From a checkpoint of a small transformer trained on Wikipedia.
Training: a variant of Adam for these matrices, 253M tokens, 3858 steps.
Each number is 128 + 24 x the weight over its row's rms, rounded and kept within 0 to 255. Layers, rows and columns count from 0. The size above them is the row's rms in percent of the matrix's.

# layer 8 MLP gate, 320x128, rms 0.144, rows 231-239, columns 0-127
size [113 106 104  97 121  96 113 117 112]
[[105 125 144 116 126 155 128 135 116 137 121 122 112 146 121 128 195 130 107 123 124 151 115 135 116  94 166 107 128 108 143  90 154 114 149 163 162 136 167 148 121 183 137 146 126 128 141 142 116 196 109 125 142 148 151 142 150 147 151 158 128 119 145 116 130 113 195 120 122 129 115 167 117 161 109 135  56 113 110 169  88 113  95 110  92 139 128 110 116 128 129 143 129  66 133 123 169 153  87  88 119 156  95 142 129 137 125 118 144 129 133 106 153 114 123  93 109 123 172 113 114 108 128 106 154 116  94 140]
 [117 128  93 117 104 173 192  91  81 125  94 130 148  99 113  96 123 107 165 123 130 141  92 119 143 102 147 135 117 119 131  96 128 120 119 163 135 119 147  63 133 149 120 129 152 188 112 129 148 139 143 143 109 102 139 145 136 145 145 170 102 130 117 122  89 173 130 127 143 139 159 110 147 140 116 137 119 151 148  96  84 140 126 137 108 143  95 109  95 118 119 115 118 126 142 131 129 101 131 136 132 148 110 124 119 160 106 140  66 138  91 121 112  79 146 126 126 111 128 125 106  80  76 180 135 153 122 100]
 [137 157 135  98 140  99 166 151 151 123  90 122 153  88 122 146 169 135 136 123 109 119  84 145 140 144  91 131 129 136 129 112 130 137 113 139  93 121 126 132 156  97 191 173 112 130  86 131 124  95 174 115 138 123 108 109 132 130 124  99 121  91 122 135 158 105 171 161 144 118 116 139 160 134 151 129  84 136 130 114  95 145  84 152 108 137  99 136 110  69 116 160 118 145 122 146  84 107 125 106 130 140 121 196 169 152 113 132 114 118 150 108 105 137 129 143 116 104 133 163 166  95 112 143 161 107 112 100]
 [118 115 126 126 126 183 184 101 115 144 132 125 122  90 134 130 145 114  98 132 130 120  93 126 126 161 164  92 170 130 131 157 151  74 125 112 116  93 124 139  92 114 141 176 145 127 129 128 127 140 152  94 118  97 108  91 114 151  97 141 104 147  87 104 156 137 145 133 152  74 107  96 146 148 155 146 151 126 132 119  81 125 156 112 100 124 139 135 128 146 135 122 134 120 129 126 128 111 103 156 104 182 175 220 129 127 140 109 115 146 125  81 113 135 147 113 129 145 148 144 153 121 102 130 127 107 113 123]
 [125  88 110  97 109 163 163 139 167 147 121 117 121 131 109 110 132 108 129 120 144 131 136 145 122 110 148 123 111 148 174 105 151 106 116 130 112 137 160  99 125 170 111 159 194 148 139 125 124 139 124 119 127 167 104  82 132  89  99 145 128  93  97 106 122 119 136 110 115 134 153 154 117 166 135 137 117 110 120 116 105 129 136 100  78 152  94  95 125  96 124 121 159 149  99  81 155 122 110 106 182 129 118 150 155 184 159  79 125 129 171 125 124 131 111 134 125  88  95 173 139 117 154 109 127 106 105 154]
 [107 151 160 163  86 101 128 136 121 110 132 120 149 117 136 130 118 106 127 128 115 125 142 126 148 140 110 116 136 164 170  67 139 110 103 144 116 124 142  95 126 131  80 103 124 169  85 163 114 137 125  75 123 149 133 105 118 145 151 126 116 123 101 132 119 153 172  87 134 113 140 135 102 135 146 128 114 146  89 107 138 148 116 114  78 147  92 141 127 137  97 118 140 130 105 113 116 145 125 132 136 132 132 118 106 164 127  90 196 121 179  97 146  92 158 155 157 113 120 197 113 131 140 154 180 132  98 125]
 [ 95 101 133  98 141 126 134 120 135  87 112 137 137 114 144  74 130 100 156 149 123 129 124 106 151  96 152 144 135 166 151 115 153  87 133 107 159 109 148 150 111 143 112 187 146 142 145  86 100 122 116 122 144 104 135 119 157 160 147 165 148 115 105 100 136 151 161 116 114 153 173 145 106 146 138 120 130 138 131 124  91 125  79  79 125 124 136 144  73 110  81 102 142 141 121  99 150 148 133 160 164 127 155 125 128 147 113 100 107 145 109 136 147 119 132 128 143  86 130 170 179  79  79 110 115 145 131 120]
 [103 123 143 115 155 148 129 110 134 103 116 105 119 106 141 140 112 146 101 103 101 140 161 117 111  89 107 108 136 116 108 142 163 118 185 157 168 147  98 143 142 101 134 187 170 154 128 110 118 173 176 100 113 167 127 139 127 121 140 125 109  85 164  98 149 142 123 140 114 110 169 110 158 152 155 120  92 156 102 114 138 136 130 124 127 132 128 146  84 121 130 134 208 120 122 115 123 127 135 155 128 119 112 101 128 154 156 115 173 130 150 126 155 123 141 104  82 128 149 138 135 168 188 125 131  95 133 133]
 [ 80 138 162  98 115 123 118  97  92 175 119 135 106  88 155 140 159 146 123 125 145 150 102 122  65  90 119 144 111 155  65 109 118 115 137 154 114 124  87 147 115 160 106 162 128 161  93 117 138 140 161  95 119 162 121  87 118 117 160 160 118 122 106 141 134 160 119 104 142 110 142 125 155  82 161 131 135 150  90 103 122 120 137 151 115 177 118 108 144 109 148 143  98 142 160 129 170 107 135 141 124 132 117 161 160 154 108 147 134 152 121 104 133 101 145 141 117 124 153 145 114  95  85 144 118 114  96 126]]
# layer 8 MLP up, 320x128, rms 0.142, rows 231-238, columns 0-127
size [ 96 100 104  94 110  97 100 111]
[[158 144 110 109 133 132  91 187 139 123  75 153 144 134 107 133 112 136 164  85  86 153 130 124 102 170 200  99 145 135 138 118 121  78 147  88 133 143 137  97 166 109 125 132 144 136 192 142  92 121 130  99  83 105 127  87 124 158 138 133 131 140 132 159 118 130 148 127  96 159 151  98 105 154 118 109 145 117  82 100  93 128 115 109  99 154 124 118 104 158 124  89 145 134 126 105 108 136 141  91 153 126 125 108 133 120 122 115 142 118  94 162 141 109 115 110 131 142  97 100 137 110 137 148 121 155 147 128]
 [170 129 104 114 165 125 150  95 123 147 133  86 141 111 171 151 134 121  69  95 120 116  95 132 152 121 108 150 172 103 115  98 158 148 121 157 112 160 138 133 108 118 113 118 131 147 103 157 112 119 139 154 120 102 119 105 140 144 117 147 123 156 150 120 168 137 151 134 129 105  94 113 120 103 142 160  94 161 152  82 113 107 155 156 154 139  98 101 119 101 154 178 148 174 138 140  74 107 124 160 123 112 118 147 120 126 119 125 139 118 100 156 101  99 152 105 173 139 146 147 142 170 151 180 126 123  98 116]
 [161 152 156 111 110  96 122 108 119  90 161 125  94 107 179 119 138 136 150 113 111 157 135 123 150 120  72  79  93 123 133 152 144 124 115 155 112 112 166 162 117 131 108 114 115 164 160 153 141 158 157 114 126 107 109 108 115 100 181 115 132 142  92  99 176  89 164 168 114 112 111 153 126 114 104 145  96 111  84 139 129 140 151 123 116 107 128 147 133 127 111 142 139 113 134 123  97 138  86 144 129  89 159 166 153 102 152 118 185 116 131 127 126 163 127 180 133 141 105 125 137 136 117 124 141 108  87 143]
 [113 153 116 130 109 136 164 124 101 103 119 120 153 117 103 167 127 122  68 137 135 119 119 107  60 117 123 171 161 139 152 106 123 111  99 109 129 106 123 150  92 110 128 122 120 135 142 154 158 128 131  93 120 112  91 166 124 137  80 129 128 126 147 124 124  67 148 103 124 120 134 167 178 164 155 154 126 146 104 128 170 145 125 147 122  80 148 148 153 162 132 123 168 134  87 161 138 122 128 127 128 121 140 162 184 119 121 152 100 140 127  86 119 149 109  98  77 156 123 152 137 140 140 137 160 115 139 115]
 [140 146 131 126 138 123 148 118 162 146 106 111 100  86 116 144 101 140 138 111 103  99 146 171 157 159 154  99 151 120 146 116 113  72 136 105 145 151 103 104 139 145 144 148 126 129  86 112  76 107 155 103 107  94 134 119  87 104 125 129 127 171 102 138 120 119 181 150  99 135 141 125  86 209 149  99 166 118 158 161 121 135 123  75 141 146 119 121 116 146 142 132 146 138 116 148 130 145 128 129 153 139 162 125 128 149 135 117 127 131 132 150 131 169 116 132 204 153 132 130 166 130 120 129  91 131 137 106]
 [103  81  99 121 142 151 161 162 117 121 151 104 122  90 103 174 131 131 134 105 151 137 101  91 124 156 141 140 112 115  94 109 168 143  99 134 148 117 145 141 108 190 106 182 107 158 106 132 142 137 115 144 117 133 131  99 111 138 160 123  96 179 115 140 126 135 122 130 116 138 121  97 151 105 168 123 155 160 169 127 146 115 112 153 134 144 125 140 116 124  82 167  98 186 137  90 117  91 114 150 100  97 121 126 153 145 100 132 104  88 169 138 126 145 146 164 167 122 161 124 134 138 155 152 135 126 147 130]
 [ 98 131 121 106 137 123  90 105 110  96 195 112 113 127 112 135 106 155 105 139 127 135  97 157 139 136 128 112 116  88 133 186 150 137 143 143 134 117 151 153 107 127 120 127 157 146 135 137 151 135  86 164 102 134 142 123 163 167 159 118 170 142 140 151 122 139  83 149 133 154 132 151 115 147 108  87 131 138 127 122 104 156 137 157 177 101  96 125 140 114 151 165 148 157 105 105 108 148 136 132 154 129 172 138 134 113  71 124  94  95 120 132 125 112 186 151  66 142 145 156 115 154  96 135 113 113 106 136]
 [107  80 135 131 116 117 131 126 142 129  92 118 124  87  97 111 139 160 124 105 177  97 179 111 132 103  71 110 123 105 150 102 135 118 135 139 123 123 124 115 128 126 140 129 123  97 126 129 107 149 174 111 123 154 113 218 116 135 125 155 134 135 139  68 116 116 118  77 122 113 118 120 144 142 112 138 124 120  89  95 161 159 118 162 152 146 138 138 108 163 107 174 175  96 161 131  98  94 142 119 121 127  90 140 122 105  97 159 123 101 174 100 126 116 122 141  94 125 136 143 145 107 129 127 126 109 113 152]]
# layer 8 MLP down (transposed), 320x128, rms 0.139, rows 231-238, columns 0-127
size [ 96 102  92  83 112 104 102 111]
[[128  91  76 119 139 135 156 121 159 127 134 144 177 103 130 100 150 124 129 138 147 126 109 103 108 106 139 130 116 165 106 117 122 169 135 154 135 169 147 124 131 128 151 126 173 179 143 123 118 135 114 185 114 125 141 122 144 116  78 127 155 154 137  70 132  86 143 115 132 114 152 107 154 189 135 135 154  91 117 114 135 113  86 148 124 106 105 120 115 153 138 135 109 165 123 117 108 116 125 122  67 101 111 146 137 169 163 159  78 144 126 142 135 102 130  67 135 107 106 113 147 123 130 117 119 125  89 127]
 [139 118 134 101 129  90 125 170 153  99 150 187  98 134 132 117 109 136 110 146 118 120 137 130  99 152 157 116 149 128 103 135 108 118 149 110 126 168 140 142 124 108 129  87 137 117 125 118 122 135 125 105 130 111 128 101 133 124 121 129 153 129  75 126 140  98 139 130 170 116 208 120 107 115 119  78 165 145 122 109 150 142 141 163 139 139 152 123 173 122 133 122  96 107 128 159 194 116 148  73 176 125  69  78 125 132 119 123 162 137 153 119 119 118 117 130  98 107 129 143  82 108 139 106 159 131 130 159]
 [155  91  91 104 145 140 127 130 130  98 146 156 179 116 142 107 116 171 152 147 172  73 132 136 143 104 124 170 119 152 120 160 122 113 149 145 143 150  80 107 138 105 147 118 154 143 138 126 112 118 155 142 111 143  96 152 108 136 154 111  75 145 137 143 130 135 114  91 183 102 123 159 153 141  96 110 110 111 162 135 116  63 126 142 118 147 142 134  87 123  96 133 118 133 102 150  97 130 157 146 107 135 147 121 147  81 130 140 120 144 111 138 138 142  98 134 134 117 140 119 142 140 115 134 125 123 218 109]
 [159 109 111 108 119 130 119 109 144 142 120 111 133 169 113 158 119  97 124  96 159 147 143 137 117 121 117 111  64  77 140 119 109 137 111 141 134 134 126 113  83 126 135 110  92 117 100 140 115 112 102 121  98 129  91 126 107 108 121 101 139 141 144 118 149 107 125 110 127 147 133 123 194 116  71 126 145  95  90 126 119 137 111 151 186 163 132  97 122 131 148 115 121 125 148 149 133 105 116 119 168 128 131 139 153  29 139 115 114  99 114 173 119 163 169 116  98 143 135 114 160 114  84 136 112 129 125 137]
 [136  93 138 163 156 135 108 111 149 102 151 128 127 133 138  72 101 119 145  96 130 133  86 141  87 140 126 130 199 123 123  96 114 187 123 132 137  96 132 138 119 100 137 131 113  96 110 134 186 135 121 165 101 149 119 136 155 105 112 145 158 150 170 156 127 120 164 115 165 121 110 105 144 169  95 107 120  85 110 129 132 105 123 147 148 129  96 132 152 138 126 126 140 146 121 149 155 144 126  92 142 121 138 112 164  88 127  96 121 104 153 153  85 132 184 135 150 117 133 164 107  98 139 144 106  90 142 141]
 [140 118 126 147 144 137 128 140 133 144 126 102 150  89  99 130 135 174 120 123 124 123 135 122  86 157 136 150 147 174  76 148 117 151 156  90 145 117  96 141 122 181 157 169 131 180 139 118 163 104 141 116  97 150 146 103 100 111 150 107 133 143 133 122  92  91 170 136 124 100 172 134 164 101 130 131 129 150 145  83 128 134 130 194 124  91 164 113 127 122 110  86 121 169 101  96 125 128 152 112 104 141 117 171 177 124 147 130 140 116 121  98 149 127 116 119 117 126 145  95 148 120 139 110 103 156 151 105]
 [144 158 134  76 108 129 100 123 111 152  88  87 195 135 148 103 124 132 130 112 115 156 109 132 137 115 151 106 144 153 129 132  92 146 143 167 113 144 105 152 135 104 163 146 168 127 124  85 119 126 129 148 114 132 112 116 140 133 142 145 145 166 156 165 108 166  92 102 118 139 129 139 179  86 134 114  97 125 104 110 136 172 142 128 123 115 129 137 125 124 164 125 100 107 144 122 137 143 158 123 119 111 128 132 166 157 116 154 104 128 130 170 149  86 137 148  81  79 148 111 103 125 111 136 142 179 180 168]
 [ 93 143 104 142 128 115 141 131  99 117 111 157 140 108 111 131  94 136 125 129 167 195 115 135 112 163 115 113  78  82 104 140 141 147 120  97 126 106 112 116 133 136 171 115 134 121  85 133 144 115 145 133 124 139 154 147 114 154 135 117 141 107 142 102 145 118 124  90 145 137 202 125 133 118 126 134 111 129 129 139 135 127 137 147 112 114  90  45 134 107 124 114 140 130 112 153 155  90 109 124  82 131 108 140  99  87 108 172 168 123 118  66 108 138 109  87 141 134 138 126 102 178 107  98 135 114 127 140]]